Weights of a small GPT-style language model, trained from scratch on English Wikipedia.
Size: 25 layers, width 160, 2 heads of 64 (1 for keys and values), MLP 640 GELU, vocabulary 512.
Architecture: LayerNorm before each block, learned positions, biases.
Training: 214M tokens, 3272 steps.
Each number is 200 + 20 x the weight over its row's rms, rounded and kept within 0 to 999. Layers, rows and columns count from 0. The size before them is the row's rms in percent of the matrix's.

# down: layer 2 MLP down (transposed), 640x160, rms 0.055, rows 615-631, columns 0-39
# up: layer 2 MLP up, 640x160, rms 0.0553, rows 616-631, columns 0-39
down615,104,172,232,188,220,182,206,221,176,164,235,212,217,215,210,163,211,200,196,195,193,213,223,179,236,191,223,181,218,191,173,205,227,235,192,213,225,179,231,192,209
up616,092,173,213,184,219,187,197,220,181,230,211,174,205,180,217,217,204,230,223,223,192,183,198,214,186,204,185,188,170,208,207,213,212,210,178,190,210,226,194,185,206
down616,103,204,211,200,209,211,200,203,213,222,243,243,212,211,215,223,185,202,222,219,246,192,150,227,197,208,227,171,196,199,215,214,206,143,195,200,220,163,204,208,205
up617,090,212,209,213,163,176,198,243,211,206,196,200,217,206,180,180,231,219,182,171,220,192,207,196,209,193,193,226,183,237,176,201,205,194,167,203,177,189,191,208,180
down617,097,242,188,187,231,223,199,207,214,163,228,174,175,153,202,234,202,168,208,215,199,224,207,216,234,194,207,186,202,175,215,163,211,224,230,205,205,204,211,178,165
up618,105,194,231,176,183,181,198,216,225,198,219,197,224,222,178,182,177,226,213,216,219,189,190,187,195,150,224,214,203,205,197,224,219,215,209,175,200,205,216,225,160
down618,090,184,184,201,195,202,202,149,155,203,223,204,205,189,213,255,213,188,192,211,234,224,195,180,198,217,160,182,197,193,204,208,210,206,210,212,182,183,196,212,210
up619,094,227,189,205,189,202,171,208,162,196,189,200,217,143,216,222,212,228,168,182,179,160,180,188,200,202,213,205,176,242,216,195,186,173,213,189,153,157,232,226,191
down619,098,201,183,234,224,204,210,204,178,215,160,194,218,164,212,200,199,212,176,186,188,169,189,213,178,194,211,226,227,195,218,185,176,188,190,206,217,193,187,192,184
up620,116,191,221,186,164,238,219,210,210,179,188,185,161,204,226,196,187,184,217,193,232,185,194,190,217,198,172,237,206,173,190,175,183,191,218,195,197,196,200,189,164
down620,122,209,202,218,209,189,194,169,189,181,190,216,205,193,210,208,228,207,202,168,216,212,194,238,185,188,199,182,199,201,187,207,254,198,182,192,211,183,171,209,219
up621,118,195,167,197,198,196,222,200,204,231,188,153,175,177,201,172,195,202,171,214,226,197,192,261,175,199,198,186,200,173,156,150,209,214,183,216,204,208,179,176,185
down621,089,189,222,190,208,213,161,193,167,195,212,218,211,185,191,218,193,215,221,211,184,202,198,148,213,210,212,209,196,227,219,226,199,189,193,173,184,182,218,197,206
up622,102,203,186,197,197,191,179,201,213,176,217,227,221,218,216,219,193,234,212,237,201,198,177,203,245,199,196,131,198,174,198,211,187,206,216,152,185,211,193,213,217
down622,102,207,188,216,235,207,222,196,224,204,165,184,223,200,193,210,239,185,231,165,202,204,239,210,229,213,207,224,222,213,238,170,209,241,230,210,209,197,220,172,205
up623,095,190,184,207,209,198,189,187,192,172,225,154,162,247,189,202,210,168,193,225,179,202,204,198,228,217,203,222,199,185,195,241,232,192,197,202,181,202,191,219,207
down623,096,190,178,212,188,192,227,194,164,164,211,172,188,241,206,183,204,208,208,178,204,199,216,231,189,198,193,210,183,219,199,212,218,209,209,163,201,206,214,186,199
up624,115,199,178,184,180,212,166,207,219,191,217,197,203,151,183,221,192,214,236,196,222,180,176,184,193,224,211,199,206,195,199,139,192,194,207,189,217,179,178,207,206
down624,124,208,221,161,188,169,226,231,214,212,228,174,211,186,198,212,178,189,174,176,249,199,162,227,170,166,209,185,193,187,189,181,205,201,214,237,181,187,196,197,204
up625,092,218,225,194,197,164,192,223,250,217,200,204,217,215,195,205,178,211,199,210,210,176,200,185,220,183,147,199,208,185,208,214,207,238,206,186,188,198,237,208,188
down625,102,214,204,218,214,199,206,183,194,214,199,229,227,218,195,228,200,212,229,187,219,238,200,211,243,215,163,201,188,229,189,189,196,176,223,197,200,214,193,214,178
up626,083,221,212,190,216,190,158,187,176,201,218,208,211,209,249,211,189,200,173,190,212,174,197,170,207,179,239,198,172,208,202,204,235,176,199,240,187,198,167,212,207
down626,077,180,212,200,185,255,198,224,232,228,182,193,167,201,176,232,214,217,230,211,184,186,192,239,202,214,182,219,187,189,181,193,208,210,214,206,193,202,223,200,181
up627,102,199,200,210,261,188,185,189,226,204,151,218,209,204,229,205,207,200,182,232,157,172,184,163,198,169,205,182,181,197,209,200,199,194,198,243,221,230,196,183,242
down627,108,236,233,211,193,202,207,189,184,199,199,166,203,165,200,192,188,201,234,212,218,202,177,200,177,190,197,181,232,184,237,193,212,195,227,233,183,215,202,189,190
up628,112,181,203,188,197,185,188,200,220,173,210,210,219,188,188,195,226,192,229,203,192,169,185,186,187,215,213,205,203,219,193,205,166,171,189,208,207,152,183,199,189
down628,104,196,228,229,182,220,191,211,186,213,209,226,199,198,202,194,180,168,197,191,210,194,198,201,200,190,187,206,192,201,209,204,213,168,213,189,196,219,212,195,239
up629,108,163,180,181,199,183,183,215,184,215,212,235,210,204,180,206,194,197,209,184,199,206,204,202,188,221,176,194,196,207,198,177,185,173,200,214,172,208,193,202,231
down629,110,186,200,211,200,213,184,194,229,183,225,214,186,202,176,189,207,203,208,208,195,245,222,198,177,209,223,157,197,248,219,189,197,207,211,170,193,177,186,210,222
up630,122,201,218,176,207,230,200,210,225,198,188,185,228,163,212,190,198,192,216,194,213,216,207,204,158,214,216,251,170,208,184,181,228,190,215,175,174,211,191,178,232
down630,116,201,150,193,188,187,211,157,179,173,199,224,235,218,190,221,179,186,206,216,225,188,187,183,188,188,225,187,197,209,212,163,221,214,240,191,197,170,184,173,181
up631,097,210,184,200,223,222,178,240,224,243,203,178,206,208,196,183,228,189,205,189,214,197,184,210,186,134,189,185,184,216,198,177,183,186,202,194,180,185,188,242,179
down631,105,189,193,170,187,180,210,185,202,200,208,201,197,214,167,233,219,185,198,188,211,205,208,227,236,210,214,189,174,200,216,207,195,213,185,143,157,224,177,175,200